Part of a small language model's weights.
Size: 16 layers, width 128, 4 heads of 32, MLP 1024 ReLU, vocabulary 8192, 7.35M parameters.
Architecture: rotary positions, no biases in attention or MLP, untied embeddings, normalized queries and keys.
Training: a variant of Adam for these matrices, 114M tokens.
Each number is 500 + 50 x the weight over its row's rms, rounded and kept within 0 to 999. Layers, rows and columns count from 0. Numbers have three digits each. The size before them is the row's rms in percent of the matrix's.

# down: layer 5 MLP down (transposed), 1024x128, rms 0.0949, rows 877-923, columns 0-63
# up: layer 5 MLP up, 1024x128, rms 0.0963, rows 878-923, columns 0-63
down877 103:497513558535499473524544489442520538529468578565498522484526506452423484403466440489483564430505480588596447463549502527488548479479543490509523490516501548528430616514571453445549446536562487
up878 104:542449508412483465513580514537576501538402543533516528510441487497514487564491460447473533544419520532545475495425550434517565536487546446500511523460458525483471563496523323492546556529579505
down878 103:476580465556527441534513506650553463443537493519524518494494465539540484445486463597494477498529493570479513528451496542477439478500582599612579525477486403502554556501494480486453507475533517
up879 038:557504426476384414546524459532543447472500509537528445567566494429514563543437524556535484474548520479470556395562512538533599437629471516484539593540475498459428499548440383549501474471587519
down879 019:511500472515540517457518474450511423542499507617565472437470500586401553564481448463408463449492505522436566535519577567445519473527421506493418507518435496510475408514573562479525479589584498
up880 104:443451530409370567550439503603368549346517531533521518489550457515476476472489511557563471496434537521558505472512525560528503500520475468474552545479540487469512517451504429555440500541596546
down880 093:496511502410526440525530487542419489505559544465501516432522422450425467580497540465555626425574524506475465544490463396527573506461497539595478424495523488475597463577551566499614461510455553
up881 113:470536529470489565509466509508386540487531569506576472465508614486506471482522472573494479451542515496446557455543528552523569517481497499446520559544533510583469477472586450594502550542511540
down881 116:433451494448439465540524502463469488481519524495425431552525540491569408555391534406498500560575520449470434478529520431486493494481512547516452555547509466452542614528510500427458428441513468
up882 105:474405599479515454502506510575533474478506542488548504504522437435497528567505637485524429519524485506570596495507475603393583474527485573456458475418509549574454445540479469628496523486470521
down882 105:480448481514592512520536430487525522469405551552478591537463576480487523448490465468481475544438450564385443437483570533472483545489441462485479516479466535566434581530534507551421514589423507
up883 109:520466518500451511527573527555517564493469515574463588451517471379547475513530401535562571462405566486530481462512473444475538527517469453551522491384405484496507494471557458620491558530555523
down883 113:537429485447499457492480559426606418527434513442533516568505494471469416574478556431490451516534494538533514514479506438438496512558527489443456474558552544480458498525520563467513412515449449
up884 097:534446490530501542491523466561472426523502437507538479543529509495466484583431563539482532588414588478528480481509526455458505453445334569498498544549494486469499451447518563472515516568441489
down884 096:506574447508545514523539488439488483476483472565524544441546561545543551537489494543473478509467446529648576428484550562510494549554629491444426450523455510598483504479438461559439594459522485
up885 101:583504547480508432587481502539514503509390495477535442542481523495506493554505539562560455500498510496463537487492559492435502472479544487445482518519532531552512454497568494549589592556518453
down885 108:477487447550388464465537570457494508592532430446501455546522459517494497538460490469553472507573462453535506435530480481492441520524550518473571526558573570484566506545439469368507400465555456
up886 100:496465612539485509538510568442556472457494498545486384499563542502568453512427507500487509431476502505456466493497506473509475542572445574476418537491486488526539485443479496570502561485471482
down886 088:453540446464448536408485462500498515538553460475557513480529461523429474486564511467515433507502478480511495528472566531516605536533586436518515479540463458443466464524471503438586455500577514
up887 057:534455479468494522537514441537540465423482526503557512514528562506571500537476441545532498472561536547494454402534487578448535462572547461571551565514488562446463514476544423527526562462511534
down887 050:475502484513505417458524476539467546538447595474511570463504439527449272487498477562495459459510360480468592505476493463565436499509486534513467522521551522383501512489550452497555356480541424
up888 118:448471490506580548536457463511522493401463454467467515454505443442480536491457551508540409558541566503509548456446468584489655523581488574519448558532478493524569407420496535522571563535401481
down888 127:470467461594589490509516517537632463474569486551457515433433485495600518532493429623490527474516490446547495461503495561532480496410498406530447457366511473442461403511551540448517423476516514
up889 099:449534432520521467484472515485455525548507482573585554596567539574523528581437459522411564544539489478486483498524547498487519430557428604511478476556553447475510461440653483504510561493455476
down889 095:476423560591500560543528498531502434512514444583488453483471483624503476486525546506582490494480453567470467464608531631553532508528616470494528470469512444510466483461457546523403564538595564
up890 115:418434482442605438577476495540499556471475500536555515552523524560490481472547409493417501446530489509546515407587486526520528514493598529611492441554500500564497486422526451517466516474578517
down890 111:465432540591513449385513503561500471571524499529502492409464483515454538504537536562494516410528510569501527507489491507517469537484509494519527469499567527526444544569543564494545460480542601
up891 121:535525557507545517562545518578506494513488481530512506505538469568474470563493467591550564397395525525575463409517504495459612532508442492449571552500455511548504477438506461529509532525389486
down891 124:623518484495525486558509460487568515471529479493501519558481614527486461462440497518522501477462505445565512460542530498518562510454413409422529548426410605524449551536498553432459486339394412
up892 108:504573484515574611489489540518557415488515507534516461413519517474489529496495532504488409552514574487491581423466456450520617512598549611587553535417526517526516552576547586465515493572542529
down892 106:560486538557407456460581511458428464448437546520476554594544514480488543455463424498526493487507515524515494380486553415522577466554481480576518526631523518494573617479398599514501473545552542
up893 095:570525506483567526603538556497481501499375469493538567445529559486551535522479523513567538481449499551550389377455473526540500502523480484535502558494548466459439465456467506510564542507526552
down893 087:487537494585476458518533541452503469507525509489439492548514497572460433469564448433480480485516522454415453674483442530518499522482515524523557531594430432479571541554495458470487448514470436
up894 105:487455484467467463495510512476477464537489400499570484495405468445534467519501460561468512387572429454544512489473498573509534380482560505435454478541482411510521466527417562528493510439419565
down894 092:530520519499494456564507576576429524459467588585401535472546565518449488491580500443581508530391563520497520500504527405544422599588536455521483529479471504415476518466477462449448470559528417
up895 100:512429541524543523505507530490587477567496499551486447473511534430636535579511611519399530488513518489525538453470570454360520530505626478484484517424527485470496416495563551566523537460515549
down895 094:508533531515535475587494534489450567494397543436547482500569464411397512511476503520576551489510531448438572651517436495562486459551513624504532529571530518567498521520522498484480560536571413
up896 108:532476419556457499498446469593464467537541442513503563487521550425488482595536523523491392498526500556522581533447481515520507456445522542480449565556519600597470410515534508569497524509528591
down896 120:599486509493458485506541503397534565548511578456523419501457427532525492463550462475532403473565467400521480559543507551542577527473443480489499525392554395380524514511446455451549478453478399
up897 080:479438577398490469507416451475539561511450569424648479528542512468494464564450432491477410470474595470512524515585542490507503539513505525516545530522492467492470537525542542493600498502566555
down897 081:458546473538508536564469503562570548464532463558491528512496508506446554543602539453543424528482485570444502516442472465477550502478535585431471489447546502463455527473466600587452501527540443
up898 115:426490507561584501540664497572440453461523503550457494554489447515557547552496594588455499462524512439517561534549464471509555435553566455440528535480460540512521445437528512516550530538435530
down898 114:486469552461474559549550512476514570532465445569481498459457510570499575527449512408496589543518515451549491482448550504519434482574438535527479546550458494539492520521575524536502471515377474
up899 107:532386474489533531550539535527451436510508476463500586554560566533654482640518406458509584494460463458473458496446531487503507514471536521454439504492411511498539419501528497561528473475572487
down899 106:518610594549434498439487523460526508521479561468567473412438434417416551441445574574483485579556540453581463552527483536490603451550488564592534543490506453556474521537540489459502503488456480
up900 107:454465358479515492485504552510462399462545508498484610484472511534522585587505450499455436452432453541582651452453484517525563484506501455482539467488470523562505377448440396588452530580462533
down900 110:502404601478449515565505546361525502532428536478456438447472447459448483464464533510456534537506575426479447498522424446523425538533478586464560508501489481454566453445535539498498498486439568
up901 089:425432506535536465569514572529431535456514510502476499521516515497600508518523482575424499432505526528410492485531559580521500495487470505505455468470413484478487560479433418605519541391562510
down901 088:473488480504551465487415436439522333521435458460522456463593476477419453454476566471552515466472407477420477520537473441489603488503502517517555473495501510464485462467562574481493482533436495
up902 102:559488491451485508444562557512620463512474458467558496593595510518598429523453542558531389556485549480511480487543464451425516487502509552455460560508387463519536496540465449541445500466468565
down902 083:473516523436524485516511479405425530476517562537435545471476518562461523401504550440468501388495493524450520537398520506510508499493506450572556450535518486515408524473557509495622458476502458
up903 092:506446600472529529514470442525520476491484478470557548475552556563484571471486519548564518514535530501538558355566569434483501509493413540510521523522559514532473441515545461443495647484524527
down903 084:482482469453499402525495512450567514534451456530441513416428528467436508493507470464592517433524569526449601579443515513468461528545502506529530438456563537470499492578520563459615448518503516
up904 114:454481493509598548621491604525548542508457443524594515463465479466518520533479507471565485508512477483528468489459498477533504591555575501556535606488493553544425483460494610551534579589462564
down904 115:465541556484550451480541435506493425513528479515386489512503437567550485442522489599521503518529503495420602480560474539489425462455456529563526527471488478514405432558536349520439515458438559
up905 116:458470505539481556552448528593507487514508509573569461460518514443510439572552562486507590521433559542426519453512451458440488518477482503426541556489575468499588564466566540513488568540421504
down905 130:610508489498496524519515553491421491496447551527474487493485559517422468445501508451580441479452525509503530531483527385575543448526497470433558414572536477429545592547492519571507444527539462
up906 108:590424580457475537509516552564562457512418522575530433504425468528505528589473514446527395511539544537580536452598484461449586466541519557521538513478577417477562478514411398492487529566539493
down906 102:554569471497480425509504437487536535510588489484553602521553460551552458402567501572439476502589616481486484447455512528546391493521527511576548425381535498463495435521418510450478552534506574
up907 035:446437550499443552534518500624489531412530557506583480482457534459530451513481481532543425485495545550490522443547423583465610525527472523521523601502438584569375483631542482558492514421428522
down907 014:466461515610462581499521449576550565449451519448477482472462437544523363489506429509501583392542393518514447480528507459520513543498564495602493491514604473491514517553604538541540464459406523
up908 115:501428518439486572626543520506530502553520488522571523510519451460549492536517379495486489495470482481464505507571521536572500495446454500519427497509563510478510481476565499509542479453472568
down908 114:487505521521473574471435444493508467527465552412504572470521529482479447499383503394439549479456544468516529541633546455528517444405521504479503475526472450537547466551580415412522422509462527
up909 110:479488449515487502526493460534467511382525529501458459692515570559599560531488517561457510486490489470512521502424466530408516486565452562407488577477497481464428486445504345538512525527503471
down909 101:400531514495522460534448487465468527468515498575536454409478464493499600379582554551563534516422498491525504564385449546567519499453470525531518498466475480490456483412465553575513602612548564
up910 099:476497476494512447552537517460447492544529384539455416574574560479576488592488580557412533563502469465507513498570511525589579521519481548418538476465349575536525479496486396423508546497346473
down910 092:476544572575486480478454448470507496510472531482494502606528417522444555486549546539529504405539526567512515563450477454516461447547532584520613481579496401456509414465505509522552559519564560
up911 108:622470451433459485543509545501547428540443416509526405507536477449496573561485606539571497461477479545585526512508490440464582472452493448504542511419470524413451435506482480535498537423579613
down911 112:443517467408518500549446430528450522379542541477516603444534488489450603555475410430508506475532530525412491460446549532490492444500537577523454546510439531504448477435504554427540491550540585
up912 033:528453518468539555524457567542533439427462488523546419528489525502547496580411532497602515518522552577470465470563391581482583455614526521422503583530461501497521480491477473539481589489446522
down912 021:501520473583478520496468434477550441455469531433428573516446445632564486459467528440513449548488455540488519553445521475495358571447489475500488473372551483528526501548504527457542494512422406
up913 100:469438450545509501593469554540389584520497485482566552424462540468513555539538449543466465519400581496474469574452447520526492508483527508580556458546434514441534418488624557500499577470451561
down913 099:580511539391457509388597438432527497505434503549472485513505430504581510470488468497457468481471486378526520499453539480476589399574539599511489574426463416422513543526487425452572426534452455
up914 035:528448499460512555512581508510494583458504470439601447507523507445566503645484481562501556542546522551478440425530411453501585459555535511518438501484495505551461492548506481486493538441502532
down914 021:531465519537489474559488483530540531458619433427514537475494463494501433408454456531465561423505497441512534538464485599509467439456572351502359486486549535464529422525543533482452544478461488
up915 107:544445556559465509544610460519481590357493522435470551566522493475612462539466495519498546419488444471610473503497436471545486426515471531451626551504496416507534509468574537500428499469488533
down915 089:501535489476484441530535553474476461537435525494536506509402579537401403372437410434522436584528547491441472461482579521509475516528459450520392543579496453461525513536510425530539398505482351
up916 106:467380484478490535532561526475556529512400537520495454471504463411562521544462536486448455517434515468452455487398546496441556491529508413566522482464579527464467556541493406491485501489603504
down916 105:469469472456491412554535539571501521436463467459596412491571481540550502514563552470559432522540462510408531402564424491586513486526563536465585551446429538430540463498458496517520505518518545
up917 034:414442564589485516568480521528489487471451491514549493524419463505584452556449450513534521581519563627478438410464467565498626494527421512505551505519434537468439454536557447506577518459479521
down917 014:523543460511432551421535533522448526472511498464535542434445582442428463448450501455517549519442502456561512424469523437560516562451444474602546519553439477428479613532477446541453486565420458
up918 105:463538554479633417498609377474504542478450517577509485616520494508494461502538480470511480458556415509567480496570525502433524491487557466548493494461472549623478529469492494553518516466548497
down918 092:444394457550485512420460552580556455569450549508606456488556470555469557507552556559537514455494556478420482461482473552466461557500531584566494512472520434471453449499451521502549580564574534
up919 105:581438480455505518563563557483557462490546566582618496468547554467522553557543487505371495546423540501446563521497464485467538502501386433474438596511485522506461414459536442524559599521531499
down919 105:470421467477443339459523475489484470509491434424408566545378478455571491435545417450526548582565573554466484503582527543472482520484506540528527449488425418484445602508487464552496410481501464
up920 104:513427590522461531515581564550557429491386441551511428414445581437524466550484485495425497468425467443526467464474452476424596494549486546521568474471536531568579540534506448513509483488538430
down920 102:429511490511531467469433495514502498490451458527443482507568417543474503443496508491570479491571514464385608465587404506462465446577595397514504494530426514479496412507534548525474534493537515
up921 100:546456491476472471502458536479499407433379491528523460468630517530537511557525432537490498519523533461541483508465513502512556401601527503361425487563496431579580487507476369499492558431549448
down921 098:510442598542473514501583543543499491524589481475519491575478518522399382506447515412523562490540556537479435480535472442533465552509400449502519461542538564461456579491539545484557487356529485
up922 112:467412506449436518529482484441481565518427438503524457461459497502529532576474550524450468556559587519549541515549545547472518455525511533485572438506530574552425429530590452491560501443440510
down922 109:488487545557464531476525523463598476487544465434397491550528521583507431465419537466482460503512452380462489531524500517514516535528486451512482563467453486437478597417480503498565441473501453
up923 090:475481476511446456458528395625455503452433550490514595487516432463548544477571482630585535457462471458534514496529483592465555495506507493499411500422454525539512424529475512526495514568486582
down923 086:450477504470490479489387411446544408512456430527553446522520541519475527509518536461482521543531515530554443446388542411526507476510449407365446425460435502406538487521509599601586520461462465